config = dict(
    n_layer=11,
    d_model=640,
    n_head=5,
    n_kv_head=5,
    head_dim=64,
    d_mlp=2560,
    vocab_size=27131,
    activation='gelu',
    norm='layernorm',
    norm_place='pre',
    norm_eps=1e-05,
    positions='rope',
    rope_base=11100.0,
    rope_fraction=0.25,
    qk_norm=False,
    attn_scale=0.125,
    bias='all',
    tie_embeddings=False,
    parallel_block=True,
    init='uniform',
    init_std_qkv=0.0105,
    init_std_o=0.0,
    init_std_up=0.0105,
    init_std_down=0.0,
    optimizer='ademamix',
    lr=0.000174,
    beta1=0.9,
    weight_decay=0.58,
    lr_head=0.00298,
    grad_clip=1.0,
    warmup_steps=502,
    schedule='wsd',
    decay_fraction=0.515,
    decay_shape='linear',
    final_lr_fraction=0.0,
    batch_tokens=65536,
    seq_len=1024,
    doc_mask=True,
    train_tokens=950000000,
    steps=14496,
    dataset='wikipedia_en',
)
Each number is 200 + 20 x the weight over its row's rms, rounded and kept within 0 to 999. Layers, rows and columns count from 0. The size before them is the row's rms in percent of the matrix's.

# up: layer 8 MLP up, 2560x640, rms 0.0208, rows 587-629, columns 560-639
# down: layer 8 MLP down (transposed), 2560x640, rms 0.0185, rows 587-628, columns 560-639
up587,175,228,204,191,211,230,217,216,221,201,176,161,170,234,206,185,185,221,217,181,191,211,203,204,194,195,201,215,205,191,212,200,202,173,210,201,184,165,263,167,249,190,213,213,182,164,209,212,215,198,171,178,185,190,191,191,211,211,203,168,219,240,242,174,179,175,192,196,217,221,209,252,202,182,192,192,197,172,209,207,221
down587,170,179,155,183,151,181,197,170,206,209,208,223,222,180,210,199,181,172,165,229,203,160,177,202,211,223,199,224,202,220,160,184,186,197,197,213,202,190,176,200,164,238,202,200,204,217,220,188,169,210,205,197,187,204,202,210,216,212,206,193,194,175,224,211,225,193,214,175,195,178,188,154,185,237,183,205,190,177,215,251,188
up588,168,217,210,194,188,184,183,176,184,226,202,220,189,198,209,183,208,179,162,209,179,168,186,229,191,243,189,216,206,176,178,208,184,184,197,198,221,200,203,213,226,185,219,234,193,178,173,207,211,213,198,213,202,237,220,195,216,207,201,220,200,238,178,214,183,225,195,216,225,171,232,222,176,183,233,193,203,201,178,203,189
down588,167,177,182,201,201,204,208,205,175,181,244,185,210,215,204,206,227,232,199,189,181,201,211,208,189,165,215,249,204,191,203,187,207,207,176,187,199,231,214,208,210,212,181,212,193,202,201,186,230,247,174,209,224,187,210,168,222,211,221,209,221,211,184,213,160,189,200,198,206,188,181,162,204,153,190,136,216,165,198,177,158
up589,043,200,161,242,217,154,202,186,180,194,189,218,210,198,204,199,218,205,214,212,212,237,227,213,181,218,190,180,193,214,201,225,207,210,193,195,192,214,218,208,207,198,204,193,186,234,171,192,220,197,200,192,207,213,201,141,165,244,187,224,192,198,195,197,218,238,191,200,187,172,221,254,224,214,186,225,206,193,198,209,214
down589,029,206,207,176,168,207,206,207,202,177,209,195,180,198,179,203,184,185,195,209,172,166,216,193,199,186,186,211,234,211,192,193,179,170,211,196,205,177,165,209,201,243,201,227,180,189,215,209,166,203,189,234,189,197,179,224,222,102,202,181,216,188,218,174,121,169,242,199,195,202,224,157,220,173,221,99,218,201,249,187,196
up590,028,220,183,190,169,188,191,174,228,182,197,160,172,186,193,168,214,168,210,173,215,222,190,184,180,230,186,179,230,244,175,204,194,232,173,194,187,199,189,191,190,214,226,215,193,165,196,212,170,184,221,169,205,207,196,178,174,199,198,229,206,182,209,206,174,218,162,223,234,220,187,169,208,187,211,224,173,223,172,216,234
down590,018,209,193,222,171,203,197,204,180,186,228,210,232,187,218,225,199,205,195,172,180,210,212,212,213,204,195,219,226,186,164,163,168,199,226,207,235,206,192,218,182,195,198,194,212,188,191,172,192,171,223,191,181,210,191,182,173,179,227,209,177,208,177,191,195,198,201,170,168,199,194,199,201,208,189,132,196,222,226,234,199
up591,062,236,167,195,214,168,196,179,226,226,190,184,189,145,173,175,185,219,212,212,226,216,203,190,218,194,205,169,220,207,204,201,187,214,187,196,189,215,177,195,223,210,216,178,206,173,202,257,190,222,195,186,200,202,205,193,185,216,182,222,180,200,205,206,221,185,206,190,202,199,200,218,214,203,171,229,226,257,171,194,194
down591,043,208,228,199,199,215,202,219,190,189,200,219,193,218,196,207,216,170,204,206,194,166,223,206,220,219,186,205,192,212,184,187,190,202,216,208,218,180,235,205,186,200,196,193,186,180,219,160,182,186,199,193,174,220,214,174,203,147,263,179,199,199,180,188,185,205,228,196,172,205,208,186,220,207,226,128,166,143,217,209,198
up592,028,198,196,189,194,188,190,228,242,212,221,169,215,221,209,226,218,199,223,218,217,191,206,179,171,204,196,198,208,204,197,188,218,229,189,208,185,221,213,198,198,160,202,191,200,213,228,185,205,189,183,221,191,198,183,179,201,225,186,215,176,210,190,173,212,213,187,183,200,153,224,259,194,187,160,206,188,213,174,216,214
down592,020,193,197,180,190,213,185,198,135,177,207,205,152,187,231,174,158,189,188,213,181,251,207,215,240,200,190,181,233,170,176,203,254,205,179,188,204,195,204,221,176,205,197,258,210,215,195,195,181,212,199,147,197,218,197,204,216,188,209,202,205,180,190,228,139,164,224,210,167,205,197,178,222,193,195,170,186,185,205,203,215
up593,026,209,159,211,208,168,192,186,196,180,162,225,222,209,198,181,209,188,202,188,254,195,209,188,192,196,223,189,218,198,197,206,178,170,200,204,188,194,218,219,226,224,196,199,215,181,214,198,235,161,207,200,188,203,177,206,208,247,170,179,212,192,175,183,194,189,199,201,175,176,202,168,212,218,232,227,200,164,187,226,194
down593,018,213,217,172,174,237,165,205,192,178,209,205,207,210,191,190,211,208,199,214,180,223,198,183,200,179,167,196,199,186,192,172,196,192,215,214,214,199,185,208,168,176,190,218,190,245,211,185,196,186,216,194,158,205,186,205,207,85,207,203,181,139,194,177,170,205,203,195,170,189,212,185,231,161,214,127,197,192,222,162,173
up594,022,168,215,182,211,185,258,186,216,204,212,196,196,219,175,232,222,181,214,199,210,186,170,173,204,184,194,207,215,186,181,202,181,214,190,208,208,171,193,212,194,177,187,191,223,231,208,199,185,211,161,215,197,179,223,253,246,182,216,192,195,204,182,182,195,183,187,179,238,198,214,210,189,178,202,192,201,230,200,201,208
down594,016,173,223,198,204,158,175,185,204,207,179,240,185,191,216,147,197,215,195,222,176,251,181,211,179,200,184,194,229,186,193,191,212,179,177,172,228,210,200,169,158,245,191,223,208,213,172,169,234,228,192,183,211,193,229,207,186,226,175,178,189,258,195,210,191,216,176,224,202,187,214,209,206,186,176,258,196,223,206,208,229
up595,024,182,205,210,223,169,226,201,166,191,199,197,201,183,202,197,201,206,181,168,192,196,233,199,221,198,199,180,171,178,169,224,209,142,193,188,200,215,203,192,187,222,195,180,212,163,199,210,231,168,180,197,168,184,194,213,183,214,169,191,210,174,204,176,210,167,183,194,231,178,204,161,193,228,194,171,190,223,198,186,216
down595,017,153,224,188,187,205,199,193,264,198,206,207,237,197,201,205,201,189,222,225,176,205,172,227,153,189,202,198,220,209,217,188,171,196,197,201,195,218,228,196,207,174,187,197,196,228,206,189,185,196,217,187,210,203,195,224,195,223,202,215,213,215,180,214,175,198,194,201,172,169,223,165,179,165,159,164,182,240,198,195,166
up596,030,213,205,193,208,175,191,173,212,195,190,199,189,189,192,199,212,184,165,187,235,204,196,239,170,209,196,203,229,196,209,225,236,201,191,187,192,209,222,170,190,217,187,194,197,170,198,217,204,160,203,215,170,227,192,190,229,193,176,207,235,197,184,227,186,199,176,214,193,175,202,189,178,219,220,222,169,210,201,217,196
down596,018,217,184,195,173,221,221,181,205,190,220,203,216,189,217,193,190,205,169,228,197,219,225,203,218,219,153,185,226,216,187,184,172,194,210,212,190,202,192,219,192,212,199,227,222,213,204,216,184,191,203,196,201,196,168,198,201,178,209,192,154,181,189,200,150,160,179,200,226,208,221,202,205,200,174,146,206,185,222,177,192
up597,028,234,173,179,209,174,163,178,179,182,232,219,197,218,173,183,227,167,211,215,223,191,225,195,211,206,180,201,217,224,186,200,232,218,190,204,174,212,214,184,207,176,192,170,205,210,194,212,208,190,207,200,191,209,210,189,215,207,222,218,172,196,189,200,200,228,185,208,210,215,225,226,248,209,192,221,210,161,170,206,218
down597,018,201,234,206,199,227,208,194,232,194,207,171,179,173,212,222,173,220,203,199,219,181,204,203,221,202,205,192,234,184,165,235,193,159,222,206,212,203,230,191,191,206,208,200,182,217,202,169,169,200,193,208,198,198,191,219,171,161,201,209,205,191,181,247,182,185,203,188,182,200,237,193,216,154,186,167,165,265,239,236,154
up598,025,180,195,159,246,206,220,212,178,229,213,171,201,188,221,212,172,168,190,201,173,196,208,171,192,133,164,204,157,152,197,167,182,181,215,197,206,200,238,196,189,187,207,228,226,213,196,189,200,218,225,199,207,196,182,186,181,208,203,218,200,222,173,181,190,213,203,153,172,216,235,205,218,188,167,201,216,161,172,218,202
down598,017,201,211,182,199,211,201,216,220,158,198,208,171,186,174,214,191,209,213,158,189,218,209,223,191,183,193,179,184,221,192,176,221,201,170,205,180,192,189,227,191,228,174,182,240,201,186,187,238,202,202,210,215,221,190,205,225,165,175,205,215,188,187,216,130,186,216,211,187,186,188,199,205,206,189,195,156,212,218,216,220
up599,023,197,210,223,216,229,187,241,214,169,195,186,208,167,222,231,182,231,180,217,205,181,188,186,220,189,186,202,173,202,133,193,191,199,211,210,185,186,229,200,214,197,216,180,183,190,186,196,209,207,192,240,189,177,208,187,237,195,220,227,203,212,190,191,209,195,189,195,217,182,209,179,207,153,202,177,182,201,201,239,214
down599,017,186,210,165,167,195,167,197,214,215,210,208,242,208,183,184,175,196,203,175,165,243,169,190,177,196,234,189,196,164,234,221,205,217,184,193,219,194,189,184,212,224,201,197,241,250,204,221,223,208,197,180,206,180,200,189,216,225,194,177,219,164,190,206,163,170,228,157,215,172,189,183,179,191,165,223,199,205,160,211,182
up600,023,212,205,197,228,207,196,202,174,204,209,215,205,226,225,229,203,193,191,214,268,210,214,193,199,187,215,166,212,173,177,206,204,174,218,173,213,238,200,254,221,177,216,190,194,216,217,193,221,161,209,185,232,214,171,187,171,222,170,181,225,219,194,188,207,200,215,205,206,179,225,220,196,209,203,204,191,207,182,225,190
down600,017,197,222,213,207,190,143,214,218,186,198,207,180,202,188,171,198,200,199,195,197,247,244,182,216,200,187,190,206,201,180,162,206,224,189,220,155,187,200,180,180,207,197,182,196,208,178,211,172,233,217,146,148,191,199,191,212,160,218,192,207,233,205,200,152,220,234,232,154,175,194,219,202,209,220,175,209,199,197,212,215
up601,027,195,236,224,235,187,193,199,212,201,205,185,218,208,232,190,195,184,217,205,161,196,217,215,218,198,210,203,174,138,169,176,190,168,191,214,218,201,211,178,216,187,170,221,207,216,198,176,212,196,213,242,211,211,217,234,218,187,179,208,233,214,183,197,198,185,193,195,209,200,209,234,209,180,200,176,200,193,181,226,211
down601,018,185,179,165,167,206,199,177,203,217,205,229,184,173,172,201,182,229,202,179,200,215,190,202,185,200,226,185,219,211,230,195,206,207,160,139,169,191,169,225,209,192,232,196,207,188,209,193,209,197,200,184,185,204,233,214,192,206,191,214,162,228,204,232,167,217,159,224,186,184,213,182,194,232,170,206,179,190,197,187,168
up602,157,210,203,210,208,216,191,223,224,251,218,177,179,189,218,155,192,234,170,172,183,188,184,209,178,193,197,163,221,194,195,208,209,183,180,211,200,187,202,201,204,206,228,203,218,221,198,204,179,204,192,186,230,238,139,163,237,199,198,183,172,190,188,194,208,192,230,221,216,207,217,221,177,207,210,199,159,193,213,193,244
down602,159,177,200,198,198,207,218,154,201,179,202,246,207,216,196,269,214,208,229,222,193,222,195,188,213,218,177,183,146,178,199,200,232,205,223,222,219,196,179,212,236,223,162,190,192,210,180,235,215,214,238,219,158,218,186,161,169,209,191,186,203,162,210,181,171,206,206,240,207,205,209,228,203,207,197,157,172,208,170,250,128
up603,172,212,203,196,175,143,194,192,194,189,197,189,216,203,213,186,177,207,206,222,207,184,195,213,186,180,207,214,243,223,194,209,179,202,194,199,197,213,212,198,228,226,203,207,231,229,209,185,214,176,217,184,201,185,239,192,204,184,193,196,182,235,214,220,191,219,207,203,173,172,200,160,217,198,188,178,217,217,181,214,217
down603,167,182,168,211,221,209,207,212,227,222,193,220,205,218,212,207,215,197,213,196,209,238,215,174,223,191,201,172,156,193,190,193,209,196,199,178,210,173,180,188,196,197,179,192,188,200,198,193,196,233,218,205,173,208,165,188,213,203,202,143,180,211,193,188,223,187,211,223,216,198,220,232,159,207,219,270,203,197,245,171,182
up604,027,227,201,229,202,192,203,221,239,196,231,199,206,212,244,197,240,172,198,250,226,190,190,164,211,197,218,201,188,206,202,190,189,191,176,212,199,185,207,196,192,211,185,217,251,207,188,185,201,221,201,216,202,226,198,206,210,128,209,235,216,217,184,180,212,161,192,215,157,192,210,190,230,221,212,176,192,180,162,213,201
down604,018,175,198,202,220,185,202,205,182,212,180,207,192,205,189,204,160,200,197,156,146,195,176,263,180,194,187,225,211,209,160,165,189,193,211,202,209,244,220,201,172,194,198,226,188,246,233,194,208,167,199,189,204,199,202,236,195,261,224,227,218,206,203,222,203,190,208,175,196,185,201,203,192,208,166,189,189,223,230,204,208
up605,180,199,182,181,233,238,212,215,178,179,176,187,185,186,192,164,182,230,215,164,172,229,192,177,206,205,204,203,232,218,231,241,189,182,214,176,212,231,188,216,242,171,194,190,202,194,204,193,214,225,187,195,198,177,216,203,202,230,203,201,175,192,223,228,190,228,190,232,221,200,191,210,165,197,168,198,206,182,224,192,227
down605,192,164,168,216,205,178,223,185,217,224,154,199,187,242,170,177,195,181,183,211,234,189,190,210,201,170,224,214,198,210,220,220,222,195,238,202,203,233,215,194,190,169,188,258,206,185,193,205,215,197,204,184,190,223,214,214,170,219,202,185,232,194,200,206,199,225,215,199,199,196,208,213,223,217,223,190,245,196,211,185,189
up606,025,221,216,178,180,200,232,231,235,224,198,191,218,239,205,198,199,217,217,272,197,203,239,208,181,196,188,192,201,172,229,212,191,213,187,205,182,206,249,187,204,150,205,201,225,236,184,195,203,241,205,223,193,202,185,184,188,198,208,229,215,208,207,204,167,189,205,180,168,184,224,227,198,225,173,204,204,190,203,207,212
down606,018,206,183,156,217,219,196,212,184,182,195,201,156,208,192,154,176,154,186,178,214,206,192,217,206,214,204,200,210,196,194,208,204,201,232,201,214,208,180,230,202,241,185,219,176,234,184,194,223,198,210,201,200,188,202,224,218,283,197,203,215,193,182,202,208,172,225,184,200,191,163,197,210,185,195,200,182,192,207,179,202
up607,027,198,184,187,210,166,218,180,189,167,195,207,187,220,204,177,208,175,201,183,183,217,184,238,234,174,195,210,221,186,222,201,195,193,200,169,237,207,231,207,186,195,178,213,215,184,185,195,203,170,219,228,180,234,209,210,239,206,209,204,200,219,181,168,177,216,183,205,184,228,217,182,206,202,181,216,179,212,171,190,169
down607,018,197,222,183,202,213,197,193,241,205,198,195,184,169,206,205,209,220,200,208,193,228,207,204,202,204,189,171,222,196,162,168,178,201,156,203,198,195,202,189,199,185,225,236,212,195,234,180,186,177,215,173,223,234,187,214,190,184,202,248,196,146,210,190,192,189,163,174,184,184,195,200,201,180,188,160,212,201,228,197,201
up608,180,235,172,179,205,186,204,174,221,219,173,206,193,212,177,190,138,206,219,225,202,196,218,217,181,226,214,203,205,222,157,201,200,216,235,211,193,161,253,202,201,218,191,209,220,142,215,161,147,215,191,193,170,211,222,191,198,202,217,202,172,203,232,184,182,213,206,204,222,161,191,216,202,223,195,190,190,180,217,219,209
down608,170,169,198,183,172,224,200,214,173,201,208,173,202,204,180,211,181,200,214,152,184,219,184,211,198,199,174,226,190,217,195,171,189,210,202,191,186,177,175,206,227,203,200,203,185,221,224,211,207,214,183,204,192,210,206,205,233,184,195,197,187,200,210,193,206,167,190,216,175,221,201,216,161,222,254,229,199,217,189,192,212
up609,023,208,215,167,204,219,190,209,224,197,224,177,194,225,193,228,210,190,205,194,224,197,190,238,188,186,195,184,191,185,181,222,218,182,205,177,254,207,194,189,195,199,177,208,216,226,212,173,209,207,215,200,199,213,192,181,216,171,175,196,227,188,210,203,223,172,202,191,198,201,185,204,236,196,190,155,211,232,191,227,220
down609,018,203,186,214,216,182,189,187,204,215,196,221,168,180,187,172,200,177,190,186,178,233,213,223,183,215,236,233,222,217,186,195,225,230,157,206,191,210,187,176,200,192,204,210,195,180,166,213,205,203,191,168,185,208,233,194,163,242,223,231,219,240,183,217,186,223,212,207,204,189,228,180,194,195,173,225,204,188,245,202,182
up610,022,196,207,165,201,210,188,186,203,212,194,197,170,222,161,225,162,203,217,179,190,193,244,236,238,198,186,187,225,189,220,204,167,189,194,188,165,224,210,201,232,176,211,223,203,224,199,210,199,218,194,200,201,221,228,229,151,223,199,221,191,207,185,179,233,220,218,208,194,206,230,201,209,168,208,194,171,185,190,181,205
down610,017,224,225,166,205,203,206,235,202,215,207,225,201,187,213,225,211,193,180,197,204,208,218,189,224,168,187,187,181,177,208,202,165,226,182,198,208,183,226,190,198,213,216,173,219,167,153,167,214,198,219,184,190,194,213,179,155,193,168,247,196,194,214,204,161,153,174,219,189,189,207,194,200,192,209,218,182,220,211,209,184
up611,023,190,220,200,236,211,208,207,172,182,158,183,220,237,165,254,213,205,201,215,176,180,193,154,209,157,211,191,206,187,174,187,156,169,176,207,198,186,210,241,176,180,204,180,237,201,196,189,200,173,209,174,197,207,171,237,227,232,176,199,185,207,166,180,180,177,164,200,180,210,231,154,195,179,229,233,256,177,179,234,186
down611,016,199,218,201,188,209,148,195,177,198,232,212,197,169,219,172,184,192,196,217,177,206,181,196,213,208,150,202,207,202,194,217,185,206,181,189,202,209,191,214,159,197,195,146,201,207,196,207,209,186,187,207,186,216,184,228,190,149,197,188,245,218,204,194,191,221,213,192,166,183,163,185,219,217,182,192,194,247,152,186,210
up612,025,218,217,214,202,181,195,209,187,197,202,188,223,203,211,196,231,185,218,206,209,172,195,204,209,240,194,207,208,184,195,194,220,184,261,194,215,222,223,201,190,205,189,177,200,210,186,180,198,192,213,243,208,199,179,200,171,200,179,230,220,192,208,170,217,207,168,203,202,192,199,170,225,226,216,175,185,179,188,214,188
down612,018,159,222,207,169,190,193,169,218,171,215,216,219,195,207,199,192,211,204,192,205,207,209,217,179,183,221,216,252,236,203,208,198,218,165,194,185,230,193,200,200,175,194,221,198,235,206,210,158,180,214,191,168,188,235,192,186,188,188,233,195,226,204,214,167,195,202,181,207,168,209,182,199,222,200,201,171,194,231,188,188
up613,160,217,219,180,197,182,189,192,170,182,173,195,186,175,221,188,175,198,218,212,213,198,199,207,222,206,193,191,195,168,182,237,203,172,210,202,208,174,168,208,204,202,229,181,204,212,152,182,175,213,190,201,208,227,199,187,205,196,226,201,195,186,192,206,203,201,230,233,194,206,224,192,201,176,206,194,214,160,208,167,216
down613,167,227,181,227,209,232,173,199,195,220,203,200,221,180,182,187,193,195,151,183,233,189,216,215,196,202,221,173,229,243,204,178,198,209,211,176,202,205,214,221,229,217,236,254,208,204,201,199,194,212,187,197,194,195,222,221,192,229,206,207,172,196,185,188,218,210,235,195,177,185,230,193,197,170,181,210,188,204,191,196,243
up614,173,186,192,210,188,223,246,200,193,224,196,227,170,189,220,192,212,214,243,192,172,210,259,202,203,225,205,175,222,208,197,203,217,227,229,215,189,193,196,200,188,201,178,215,249,224,142,211,197,204,199,191,214,159,203,207,194,219,230,156,195,177,243,176,195,218,198,176,242,196,223,222,166,182,158,199,221,201,214,242,217
down614,164,206,212,192,226,210,207,183,195,200,211,153,210,248,181,169,185,179,195,200,182,201,201,232,209,222,195,214,239,195,170,197,216,204,188,215,191,210,211,216,208,164,164,219,192,211,239,212,204,174,226,227,202,166,216,203,215,182,172,226,173,178,185,202,214,197,172,193,220,213,198,207,250,191,198,210,203,220,182,180,205
up615,155,200,178,192,200,192,197,211,215,202,187,198,207,187,200,190,166,202,189,218,216,243,219,206,223,227,204,182,209,218,206,195,226,187,218,199,163,169,169,178,205,177,199,193,210,182,238,216,171,219,217,242,184,196,171,226,184,195,214,190,206,203,234,173,212,183,193,226,196,214,220,200,204,171,182,206,197,213,163,228,240
down615,118,233,208,211,191,183,239,198,194,182,214,176,197,195,209,224,207,201,208,208,181,175,226,206,170,164,200,205,174,189,186,187,173,206,195,216,167,225,205,226,184,201,215,182,181,196,177,199,182,189,202,213,189,185,216,181,193,181,164,206,193,201,206,222,182,218,190,170,200,212,173,189,168,213,228,149,204,203,206,183,204
up616,024,231,177,158,202,210,200,204,213,200,211,183,210,202,189,162,195,139,186,203,181,219,196,235,222,226,191,191,235,187,191,216,208,204,221,183,190,203,204,193,184,205,176,223,238,185,212,193,209,183,214,210,205,186,196,173,271,184,172,235,197,162,205,182,184,188,175,204,220,218,214,195,228,216,197,174,216,222,172,210,195
down616,017,152,229,233,194,196,194,190,181,194,186,209,213,187,189,220,178,210,211,165,201,220,205,214,206,201,224,192,192,205,203,211,240,227,145,170,220,228,209,175,223,202,197,209,205,216,241,237,151,207,161,186,196,174,245,202,193,152,224,215,229,222,203,227,183,197,198,155,203,187,211,204,185,168,181,221,196,205,209,196,189
up617,032,220,206,182,227,216,178,220,217,166,189,143,185,207,215,204,183,195,194,208,206,218,211,226,184,172,195,179,209,197,208,216,177,210,162,173,194,224,219,208,194,169,196,186,195,192,182,197,207,193,225,222,166,208,187,163,201,210,189,227,167,198,198,206,152,224,170,190,216,212,203,204,167,191,201,232,185,221,184,192,212
down617,021,173,186,207,159,192,187,182,198,197,205,208,209,204,200,199,202,211,189,202,210,234,182,182,179,215,221,188,215,190,175,193,194,230,192,186,216,183,194,230,192,211,240,219,219,186,238,199,181,203,202,179,193,208,184,192,205,113,213,199,234,162,190,199,193,185,219,193,173,176,184,235,211,192,184,123,188,183,212,228,177
up618,024,220,210,215,165,171,174,190,212,172,181,218,201,197,236,241,214,185,232,188,177,225,182,202,174,207,204,224,205,228,206,207,212,213,203,187,178,172,203,190,186,205,190,165,184,202,165,188,204,204,200,227,200,226,194,158,247,197,186,222,186,197,189,205,185,262,192,245,178,172,233,179,210,218,184,213,183,222,183,183,173
down618,016,192,199,230,204,196,189,177,199,202,217,179,202,168,187,195,223,176,191,171,216,166,204,195,214,207,223,173,187,196,185,190,211,216,182,213,186,186,210,221,184,180,204,220,205,186,225,214,196,203,205,176,235,195,209,211,214,209,226,222,165,188,203,193,238,185,211,168,182,200,209,175,232,187,196,147,196,203,184,212,161
up619,209,204,200,224,193,177,208,190,242,237,207,207,212,220,211,211,186,208,209,254,220,211,265,207,209,193,235,190,203,195,206,176,205,176,212,193,208,219,209,191,195,194,188,186,210,230,206,198,196,232,197,224,198,177,194,215,253,205,181,182,187,217,185,180,197,214,203,177,205,197,212,194,208,183,187,186,185,177,166,226,182
down619,181,209,198,225,190,230,196,181,210,185,193,226,157,177,184,210,157,206,210,191,198,205,182,210,195,187,205,193,177,222,264,191,215,192,184,212,177,216,197,185,198,177,202,190,197,206,189,217,213,207,217,203,195,218,209,162,173,132,190,196,211,166,220,209,292,227,189,178,181,195,226,173,203,215,193,200,198,208,203,181,222
up620,156,226,189,215,212,190,206,221,188,200,220,187,185,176,223,179,197,185,196,231,212,187,187,125,217,196,184,156,203,177,216,188,209,218,187,226,204,233,197,211,253,198,231,186,215,186,197,211,223,220,217,185,162,245,184,195,168,198,146,210,170,208,164,237,198,162,202,215,223,198,220,191,205,177,227,195,194,214,168,203,236
down620,151,194,196,162,182,213,199,207,206,202,168,192,205,223,190,181,163,236,208,182,178,208,245,203,199,210,186,241,204,189,218,203,189,218,203,191,185,226,195,202,205,187,161,200,181,190,192,214,201,211,209,219,240,172,191,207,233,209,194,216,204,183,221,197,228,193,202,203,225,203,172,197,189,247,209,216,218,173,230,201,198
up621,022,183,212,172,212,153,189,203,205,191,229,195,179,226,147,189,176,197,205,195,180,226,188,247,236,217,195,184,223,189,187,213,202,178,182,182,216,196,191,189,208,194,206,233,226,165,181,202,216,189,224,203,204,218,162,204,229,152,222,201,186,195,193,209,142,173,202,209,173,220,192,192,184,203,192,197,188,179,197,226,173
down621,017,239,211,217,177,209,248,178,205,188,196,189,207,173,195,202,177,175,222,198,204,204,239,206,218,183,176,191,191,203,179,218,162,199,192,204,200,203,221,190,175,195,184,194,210,187,242,226,166,139,205,189,160,231,225,190,159,195,213,205,219,210,238,197,227,223,204,207,172,231,202,194,234,213,182,166,176,218,225,156,197
up622,025,179,195,169,249,204,208,205,195,196,229,181,228,239,179,192,183,183,232,203,232,178,211,216,157,211,222,184,227,197,177,194,185,191,209,191,193,219,211,219,186,183,186,160,185,208,223,157,218,206,199,208,213,214,149,203,199,233,167,192,197,208,202,208,213,199,187,196,166,196,202,228,248,199,203,167,217,216,210,185,185
down622,017,182,190,225,194,198,176,209,203,197,204,224,190,197,202,209,175,199,211,174,189,226,221,228,215,198,199,245,219,230,248,219,248,203,161,192,207,193,160,197,166,212,225,186,218,189,189,199,142,218,174,165,181,194,244,192,169,147,215,197,241,197,166,187,210,206,204,208,211,221,185,219,178,208,196,237,183,195,211,204,205
up623,023,203,209,209,178,206,174,192,230,213,168,201,187,172,202,153,209,204,195,200,185,196,161,195,233,200,173,192,206,200,178,243,216,210,186,174,153,211,169,187,192,240,200,203,181,159,159,179,213,220,205,197,204,215,206,203,188,213,207,221,207,194,229,225,160,208,214,215,197,201,185,184,162,184,190,204,202,240,190,239,176
down623,016,256,179,208,182,191,228,186,196,196,227,194,208,195,187,182,190,222,203,266,218,218,190,159,206,200,165,210,200,196,210,187,176,180,223,191,233,224,234,240,225,190,177,205,186,210,180,232,186,178,228,173,169,211,205,188,178,188,214,170,179,200,182,220,157,190,195,181,215,186,224,215,201,188,201,139,189,222,213,179,193
up624,023,187,205,168,211,122,207,204,194,186,197,237,202,194,171,192,192,196,200,198,224,202,224,221,169,221,206,181,207,202,209,186,212,209,213,218,221,151,215,188,193,170,175,225,218,180,203,189,193,191,220,182,199,225,209,231,174,189,197,167,229,181,217,178,171,180,211,209,167,177,205,192,213,236,201,173,176,192,195,174,217
down624,018,204,200,234,175,251,223,179,248,181,218,216,208,200,215,228,183,210,187,169,192,203,201,203,204,183,221,177,230,219,203,180,211,191,199,217,202,204,185,193,199,211,189,182,237,195,184,178,204,203,180,170,190,195,199,206,202,223,189,249,177,230,206,202,164,185,181,210,197,220,186,207,208,215,212,195,209,185,276,173,199
up625,181,169,215,204,190,208,248,222,208,231,165,206,211,215,207,196,168,231,213,192,225,205,214,196,189,228,204,196,173,209,175,209,215,158,194,195,152,202,210,198,188,199,218,193,217,207,194,166,163,184,191,186,195,220,201,174,196,191,168,238,215,194,213,201,198,213,216,195,205,204,208,199,212,221,170,194,194,211,187,224,193
down625,185,233,189,188,225,212,218,191,187,186,224,204,211,203,173,224,178,196,203,201,185,186,202,208,201,159,223,195,200,172,210,230,200,214,206,212,207,204,200,213,219,216,179,211,169,193,216,237,218,182,192,191,150,218,228,204,214,179,200,144,196,229,210,184,201,177,186,190,214,174,207,237,186,182,212,224,205,210,178,201,200
up626,028,200,196,190,236,210,201,191,201,203,253,186,217,191,191,213,199,222,204,196,182,199,140,207,250,185,181,188,223,205,209,204,206,200,207,200,207,227,209,183,236,228,204,175,196,206,204,212,193,215,186,216,193,201,187,195,199,200,202,213,182,195,199,197,180,222,201,199,214,189,193,178,194,192,199,206,249,197,195,202,183
down626,019,209,217,187,185,200,205,238,221,206,204,224,173,186,214,175,198,164,215,238,195,201,190,222,204,228,164,202,144,187,193,222,198,188,183,203,170,185,202,178,199,186,181,207,191,207,194,226,167,166,195,251,193,211,201,181,158,157,183,183,194,204,182,189,244,186,197,223,150,186,207,202,177,166,193,180,186,210,190,185,205
up627,169,182,204,220,175,185,214,225,214,253,218,211,194,209,190,174,195,205,197,191,192,179,184,193,199,200,175,235,188,184,233,202,205,199,154,204,222,153,209,196,235,180,221,182,172,211,210,244,190,170,219,222,195,225,210,219,231,200,196,206,228,215,191,162,194,189,206,200,218,191,223,221,207,228,192,195,227,220,186,185,192
down627,164,208,200,168,178,208,202,184,207,196,197,196,193,189,189,215,206,195,194,225,203,204,210,191,201,194,205,185,178,208,218,214,184,204,215,226,207,184,222,229,186,165,182,237,240,197,236,163,222,233,196,160,186,196,181,163,197,197,225,189,197,216,190,208,181,203,171,157,221,207,233,190,216,190,207,137,197,217,224,223,177
up628,159,228,213,159,201,234,197,226,186,200,198,173,201,183,173,175,198,211,203,207,221,205,201,206,187,188,191,175,221,203,146,221,216,188,157,227,165,223,221,184,176,222,247,228,210,229,190,234,205,202,172,193,160,182,178,195,202,187,199,200,156,244,189,210,191,211,201,188,222,219,196,225,202,191,243,198,198,218,197,183,204
down628,166,152,220,193,167,196,191,230,197,228,199,206,183,200,202,223,209,186,160,207,205,181,231,209,192,204,205,219,185,177,188,210,215,207,187,157,188,198,177,213,206,180,181,186,191,198,196,237,199,222,225,198,222,225,206,210,183,253,165,237,191,203,181,177,221,180,194,163,175,199,175,200,203,191,184,273,198,215,214,193,186
up629,022,219,187,244,191,168,197,178,230,229,201,253,170,205,193,181,226,199,212,172,224,229,208,229,211,234,211,184,204,204,211,218,194,199,165,191,221,205,190,184,243,225,218,213,179,174,191,219,187,182,188,173,185,200,207,200,196,219,175,207,210,220,213,242,166,227,186,212,209,187,208,246,180,206,184,201,162,243,205,197,184